Weights of a small GPT-style language model, trained from scratch on English Wikipedia.
Size: width 128, 6 heads of 32 (3 for keys and values), MLP 320 SwiGLU, 2.12M parameters.
Each number is 128 + 32 x the weight over its row's rms, rounded and kept within 0 to 255. Layers, rows and columns count from 0. Numbers have three digits each. The size before them is the row's rms in percent of the matrix's.

# k: layer 2 attention key, 96x128, rms 0.126, rows 48-63, columns 64-127
# q: layer 2 attention query, 192x128, rms 0.146, rows 81-95,113-127, columns 64-127
# v: layer 2 attention value, 96x128, rms 0.0891, rows 32-47, columns 64-127
# o: layer 2 attention output (transposed), 192x128, rms 0.096, rows 64-79,96-110, columns 64-127
k48 101:119143175176107087140197063120111177087119130146199097121102179116149116168113140095105152125144119143153156078119166083135126093166125113105167078059132121075134045121115110141148158132139147
q81 067:154147146114148096058123128122110093164103171171099164114082094189095093127158124202159119122137134106115114116145124125165118116171145156144123089102133097138117159069108154214130185119138158
q113 070:108133144159112097142070123138123151149104120129082113106145159098094107138122042108163145081149135110106111130130127101059197175159149130147099073143087121148123125094149160161178151078124091
k49 086:088092208117109097131166077133075146152104105115122096121070179133154144126132082135130135157151173161129155099122127148130103129120085015101085129098127145082155104110138106078105114092125150
q82 077:132088169136084143103125113125123128129129143156135164109153113154182106074145176044128142098135126201146093138128103141089151071122096124078134116132147198121155111087126148045106063190109127
q114 073:151150109164151139121105126141125101145064148119121150140085130109120090100123131103137131103112123130136156175187100124174141142169110196128075115101163158156093153051105061110060126041162128
k50 090:118101094136105117129159147202166057211104108144132156134131160125092101142116159119142072085177119169077119185125089147152056099128144131167053129122072096135149161104132108182128141151127112
q83 070:162081105105121177069125135151184100132067183105131152115126077138138097129181091079143117138141126195098139152097174167145143122134104067111147079096121164155174154126118243113126090160100091
q115 075:130114154107175108109099183150129133148050094113113156109162101093143126085172153109152138117153126126109148135143081107177143143076165086135039154167104147147181113109199107111068169125145134
k51 103:154104073102169165119164187169152064137121211107101188142132084129114153093113162134151099101090123131101119171113113119130153173133152146159104145121108096171186213138160173152138068110116098
q84 085:166142098110107150109139146192102116139147091134124091073134080162117132149151118102174095102108130184138153139106156118152112150123123087113125080156122130176114187134088203101082116121079113
q116 086:172110136141166112078092177096115132160065127141116163135134106130113139099167177123191186075134157118111140165165110067113137146123145149152090125200120127159210159145173175137132167118174130
k52 102:165154052062119144116153162101148108124177115130097169148159091093115143045121169160086155118081160137102140118098112157146098178099114176178098122132105094129094233101078139093093062089109102
q85 068:153108103118147139107167136090167103139089147116159133129143049113152155168146110096148122114130120167059127143153155140090135145082073090151116148126088153150167145163096176125116067155085107
q117 074:135149142115162125112161159096089123114082122171075160122159099149111093132157113142125074140136144117113130106135096109173142117146168102084092163166090114095194139117144102113119170136140143
k53 101:151097076110120166145135184123180081135138165098141175146154071144130117119061118106140090089109126157138109163138088140128182116151189145178138153150118168181154203119153156120135122114096115
q86 068:119142090163108148093107112161117081103085118082140128114132084162110168156166173161169101123120108132119141151131123174157182076144071137063143075068130144171170176131109183114095122155056088
q118 079:113091145192163123110132168087098160128045128167080162132163104113145139076110117081142121102192132121122139138110084100126137179118170108154139146148139179097167156107128076077094117129070122
k54 102:211134124156156122129120191149134101153155134095078171106149084166119149057148136150137166082178146111144110133119082159115103119183194189135119179194106132158172161156106113101111112160105191
q87 129:163136131113109123183086083159094125159080171187141114124104111146154167185163130111124129087164174125136108119165125141049091143118102117092131113180123082151099142117123118055100069141148171
q119 137:122122189172152104168119078063115182109068139165101073126145167095101082184129136116108106131197124115138187163152127135115160116134114120095083127169197190135129038118137075110076166107130113
k55 094:106190114148068165076143127180139132124077169081147109083162126159110142078148156117130093118159056065118198170188115109164139103119137183150095169098125158134082154143126092124177149167158079
q88 092:166136156149206130126167169123132128128132039069104184117175146151178164131100100113103117144099107101115146192113098169123084109148152161078147132068158096126127098153157150149118112091134126
q120 093:123127105088097101072212133150078122108119123083219097066064110156168137138125097193118110117102133153105087089116168131160093096110117119140145128152130074171062145116151157134130138080168135
k56 091:087105140132114130164122078143155153080094077163162083166145162128165137179118132122104153122117167149138140154125199155105149153139107121111198135090152055129057134116089115125176086084126107
q89 102:148113107107123162071163173105151164135181145135154209125135179130108195094082095128106141154127160124138127097153118107112122107113091134153129108132107147106127171176233134090160179118156169
q121 110:135089110104104096067095149147150194112132079117096152055118164163186123109081104152115172134172164129153159110131141150061127110145126158159078157082140208120160088073151146111146142125119139
k57 108:128076170111208121107161142103133159101111110093053135153098114138147138110087133130094153150173126101144130081129094135119084173192136118143078140136124161117099132193164096100131159118109152
q90 127:159122083136124140110081176130097103150157173099105160056150079082124071113144202104144148127132095156103109125130122085117154142070167158193080194168071136077137115156136129110105143140135155
q122 116:138113147135114100163105153095120168117132176158163101124192128074199067148151120074082143096182152102144117073157123128087132112150090115087150188140174176131077085141086133117108124121099112
k58 086:121129157197031156065097131178112112137126131091146130046128083125114167122188144153151125090128114128172122164097138101174123093086107131162138130126093138130116124157144164096178145098156118
q91 170:147117147169127102169080081112125159127068144151136054139116101124147126146186101139178145127085103155106128133073139172131077152098080167102142126096187087106106168125059147170120114150193111
q123 156:069053104137172059156145123097119172079163111166074159135174139096159110155089091116138187121073136096172099095146110101155200113119150154118092130115149134071125142143095171179163110177148093
k59 116:133047140083127140157099169190175082152118122101125125108123122124173136166145077075049111100190157114146092112183104105162115160108128099138115173176066149158159124094163146142117136131146124
q92 099:151176117146134173173095130097095118150071167162103094118094119118093080176138138157155133146115153117091086102118082164058119142074174099149071156170145127128140134127060129099079096119106150
q124 092:132084086070139109139163171183097153156113138119137122145101140147118145105130144100075105158099110077068110117143101130184184119178177077169123178183128095170071094156108137114128085092146111
k60 101:036133121182130115149139149136130110128131146169119161086151079126141162124108038174123108083153098131054079187153109143100138108215091125130172133098072101149069167111149117162090096071135121
q93 106:156088159110097107086148146092203144111154085115152146145093177118091171075116102125060157155143134122162182097146140181087131133110100178108167093111096163119175160142166108131138140110174118
q125 108:143142150084086099088128112114135154206154152086080085076076170095088146125140105142152141172104135144120189136113157089113166151162119179145097107137136144130096171097137155110138181129150139
k61 107:146115205126107130130107116115207135146105104161111095173100154097131076143140119065098108119152180068139131087118137166072121140140146184135126115142123113116162108106136089080172119111163115
q94 104:160132113143129120128112106165134054192066149062138133144167131154173055125110177064199125166131040126047126199085075150090117129147182122135104150116122109141127152107078145136138167115137127
q126 097:136123114125139080176134119149100101109104084161123082190136143111163094105137151069165151150140129068082081151156072133135178134154177128099145147120112081140073141079084098090137113152126089
k62 105:095138185160139153103182128174061122100080126126133095089083121086170144106096135147121102122085157164130118192118158111132133130079183101195179116156108140122099163145087132122132130135138127
q95 095:115139136182078117112168136081141149091171126153132140116128161135108173099123050117058149167098142130126135097128143106131137146144118176193127107110078127155126158189168136166147213098136139
q127 142:168128086062103178092145135179151106133212103112176150142153115160124214143139140181076195141107118156078134090150167148107105133152100112149137127065091147143147151154111141146187133140090146
k63 109:155099121130122084062160143094122146099145107156159166183070167153104083120135148125056163133154142201181157079175173121118127149170081119095113103099155135088160094130156166134128157104085109
v32 104:068170171077116146140065152099143135109081104120103120053144112168140142145176119143101120121092139094173131135118139102121192160088227113133111131143178141146142143141166101082164129146130164
o64 097:148165072116076142108107146123131115148127104118130117148116140062138122160195118088159119126107108129145137121065148138156109147125077041112089074128036126130089057097116139090087178129076115
o96 107:117096042120069070179138132156107124124137060146139124137157194153116162120189126127140113174140153148152095121110202158134170139136117168115129144202094140143144130154142122154176160062154108
v33 101:104115172136117127138218157145116082164149074141115117153178156125097070155110118070076140101155145202070095136140091093110098079081117128115089149099132142139086131131075137108140121119110140
o65 101:177197086150111182096167108134127210148156067099150123125150136113095188091161086184135156087099175123125195104165130133085183130133152098108095143115128096077172125147102131076113086123170103
o97 103:105107179148066076054113107119099127128166163095150184139112082149158130171110078130157137120095152121136181123225115094115086107156084161135125084096150127143116181153179171101102119103114137
v34 103:160084145109134140133137119156166141115154125103114123096197104135129151163051129158132092102164111228147152151120096155155138135119117151128149063154103119125144096092146131051155098126110065
o66 096:177104105165177096144145105089124073178079120092081173104083139114127069097112195127130086133120109144129126088111170067106115113139126131177168130120166187082117139135148153123112124137155172
o98 106:132153137144106117093102125118140150132104079144175099134183096130078156093140095109112129131112081109070113196074103125144182127129120139120090072144169114160120088126149126157114149112141121
v35 104:127155133142147106126127114147145137125108108169081146129163164120195130151040116006088144108144184114131134151152127181080149101135124146117126136127103167145123144101089124104126083095137153
o67 099:110136192061194157144098139132039095142131142108154101048142080124170118110138143186156115095178035176147153133155117127133159159099123147141124127161166121107085119126150140144069149095037116
o99 104:158079143116137169096156099131108064151075129091110195071129127053084154146167107119171126133116204108173108108125102088110110115147083097140104139111142083116130125138161156158126096171072111
v36 100:119131103080146144142154136107131100138135132147111128148159052141147101119144172131151099104110160156143114049121176085101124127096128114138095105107145150127133150148098121102142104063114140
o68 085:117130132076166091113151178092115172170170115105121120159178100083118158108099109117129144111172134121162095116092103136066125089121094156126128104122137122133067141137151137150095191130084180
o100 115:104064154120155082111079058138171140154127137112133127134115170146172102132151099141120126110126088134136136094095149160098083118116194175134181094141136115127126136082102107126138128180123155
v37 120:161132135156111113164194114159125097124153067084167123126122105183172099134069134138137187048115147161131135163115140102122136083063118156146122110135119115087128111175094152156161129124119130
o69 114:152125157125141102075150151105076211118106141117124105105161153084139142133171070151119138128095168132075159108119059132163165134107135140110056112139071050197094118117085157151111114161174152
o101 115:087114118145102175100136163095129124166127134106132120125114144159196071084165080167169166120150127130099132149133132070150141131119141112137133116160136127140085122105097187139111152135099069
v38 100:120094093150084159145095133141158097110105195111139107088100143113110107111058127122160114094118110103169125128126130048105118184156095112132138185146083170113140099105138125188197125151102100
o70 090:165154153146119147147161081125131149076133099174119140091102105147111157090102154150146149118102205098134086131120215091124155136139123132114146117121203125126175180160098138190126051146186150
o102 105:161120084143168133169141113120089118117072098167140094154109138097149104188139191096111119081148112099175096160085108126126118006190121089147127154081068108071095124096134134101136129118110087
v39 098:157152151132180143150172134126148117150174152150091155111088102150079208104108102074091114110111143127134139097101151148158103090137096154157136111144157149102125129085139124088087064145152126
o71 101:109122078105125133138095104179122158177154116124153086113134097164122145135125140151104121144156114133123160115119092134122115106132142126118202108104113124095077117130087133123031135088116132
o103 096:146119174116097109081136086103131108144126107077122145110147135097137140154096114164111139077106180125145104110185157125170185226119084168139116118149166120110155143158105145154114117144144097
v40 109:112106144148134165139109118143088144137130192130084141167155124157157150082050081155142099138052185170138104168085100098109173113140144068180119138117142109128150117185089137115172133129165159
o72 094:139151128129140103149179145189097202066103120078122075063087102140114078160109146160086075125172151119158149127084118114136107105186134078168106103130118129156179103086106161133063149159137122
o104 120:181066167113091105140102083094194099092126111151189165174147180149140155128127184107158087126137125076112136161117058086125094178120123129105138149099119128062092103169136147100192170116168110
v41 103:097133151189095166092061125116097122078131021127143126090187122110167084131135126125132202105147105134150125114112116093138185138162106064145105160231179139102167132131152168122135166121083126
o73 083:119125108143092116108127132152102115098115107181097173104194067123084138173120133131114163099143101140141104109118114156166092099123155147135165097155145125067133136133107145098061188107066211
o105 114:205150118097179122143149134127111111145112133139161115114155123103129172159134103089163108148127116128060183136111188143170108106162095178135116133118100179137188117091128157159140116086128095
v42 102:170127109137119112137165139127098148138169140117142113088160146176136116128131173152087128191117150039140145076137097170148114156140093161059141130114115100136076153102111145077137073133096148
o74 106:152137185158182148161101134089108127144172100137158148159171149116099172124091152091113158161138149157115117127122109065149149152158143202121114139126170138168098146155128105157110121040158108
o106 101:117176084127104147130175152190149146133124157136126111119095129132181101102195111170124131106147118168148078102180214120098083111088088144135118124092154122124144096196069139106071095115151146
v43 107:112100106090119134172131118089137111124118140116138147211116140154182098115153116117120124134191070133133141098102123130120121194165136166087147188114141168116125156188072166108125173148146126
o75 093:095114110153188084073113141142153076143160141161086148136144128161091138167119149113131182145162179119145099150123143110100140095145180156103159138170128104147135113189149134109080100086085108
o107 114:159166099156113102166150072119124107134116138129164150103139165199155124142110165169156109083040092138145151178175156123134121170147147099123189135093176131078096130114165122151112086093080107
v44 100:124162084088163091134212118106130130121153129122144139090144102112167119111122094139134132029149142112124134144117115149109158114121110133088109153113147137112102124098165048087137099213154132
o76 096:069118124122132133081085192099127150195120086112125100082120100101157113135139073029086128166159070114140164171118160168101164137108109115107134137184089161129047132142142168169147129090127136
o108 102:148140140138171129092146083189148133106069117105153118059141129088091100140134154187126120128106150138167148129152109146124079124160095084127101073147123135098167132123181153119140094099168132
v45 097:143154137102127063101186154114083108166106076176111106091133117084128122104020120133142102156100122101152138122137120094101147140142078104130144074137139207122116115172072218107153116129116075
o77 084:117132095109068196141130174119109103153138155145172145145154161135062147070131094117142105137107108107079113098101130122117098117128128153112131136111140109127166115132109094066110206132127096
o109 110:110068187116139123109112126126107130098108187107098131154136103111087099169121152182113135100157153136172173104131062090095083147128161173120105172108182132156153190140180166173147050114122167
v46 111:129132132105022182126158111100141170113133165100156144071143142129179112118186098171151167089120133167121137158140147099129137117055066075191094123171153113128146115115122096144116087097119088
o78 104:100091149112132142079138086140078196114077095094131157066153106105109136184145075176128114147104134129112146067107127143166109115110152174217082103066076147143139121048132151101133171167095135
o110 115:134118104163154129103170181162114097034112127193174106092148139120125116143103167095121142143093087180064093138101157114169167105135161118104119112147103108109138085181118152170087147137174109
v47 097:134105151102140108128136135119101123157075150153115113094073155090130147113145132053146151166186114123125117169103104108160146101172136098127130155133169148122108106074099078182110133138112184
o79 085:113109133072101114144163113166177122152098118117142128142105133147149109165140074083133147094131105131078180126143204187076107142121102139087124159147128146063179089116113099120123122135092095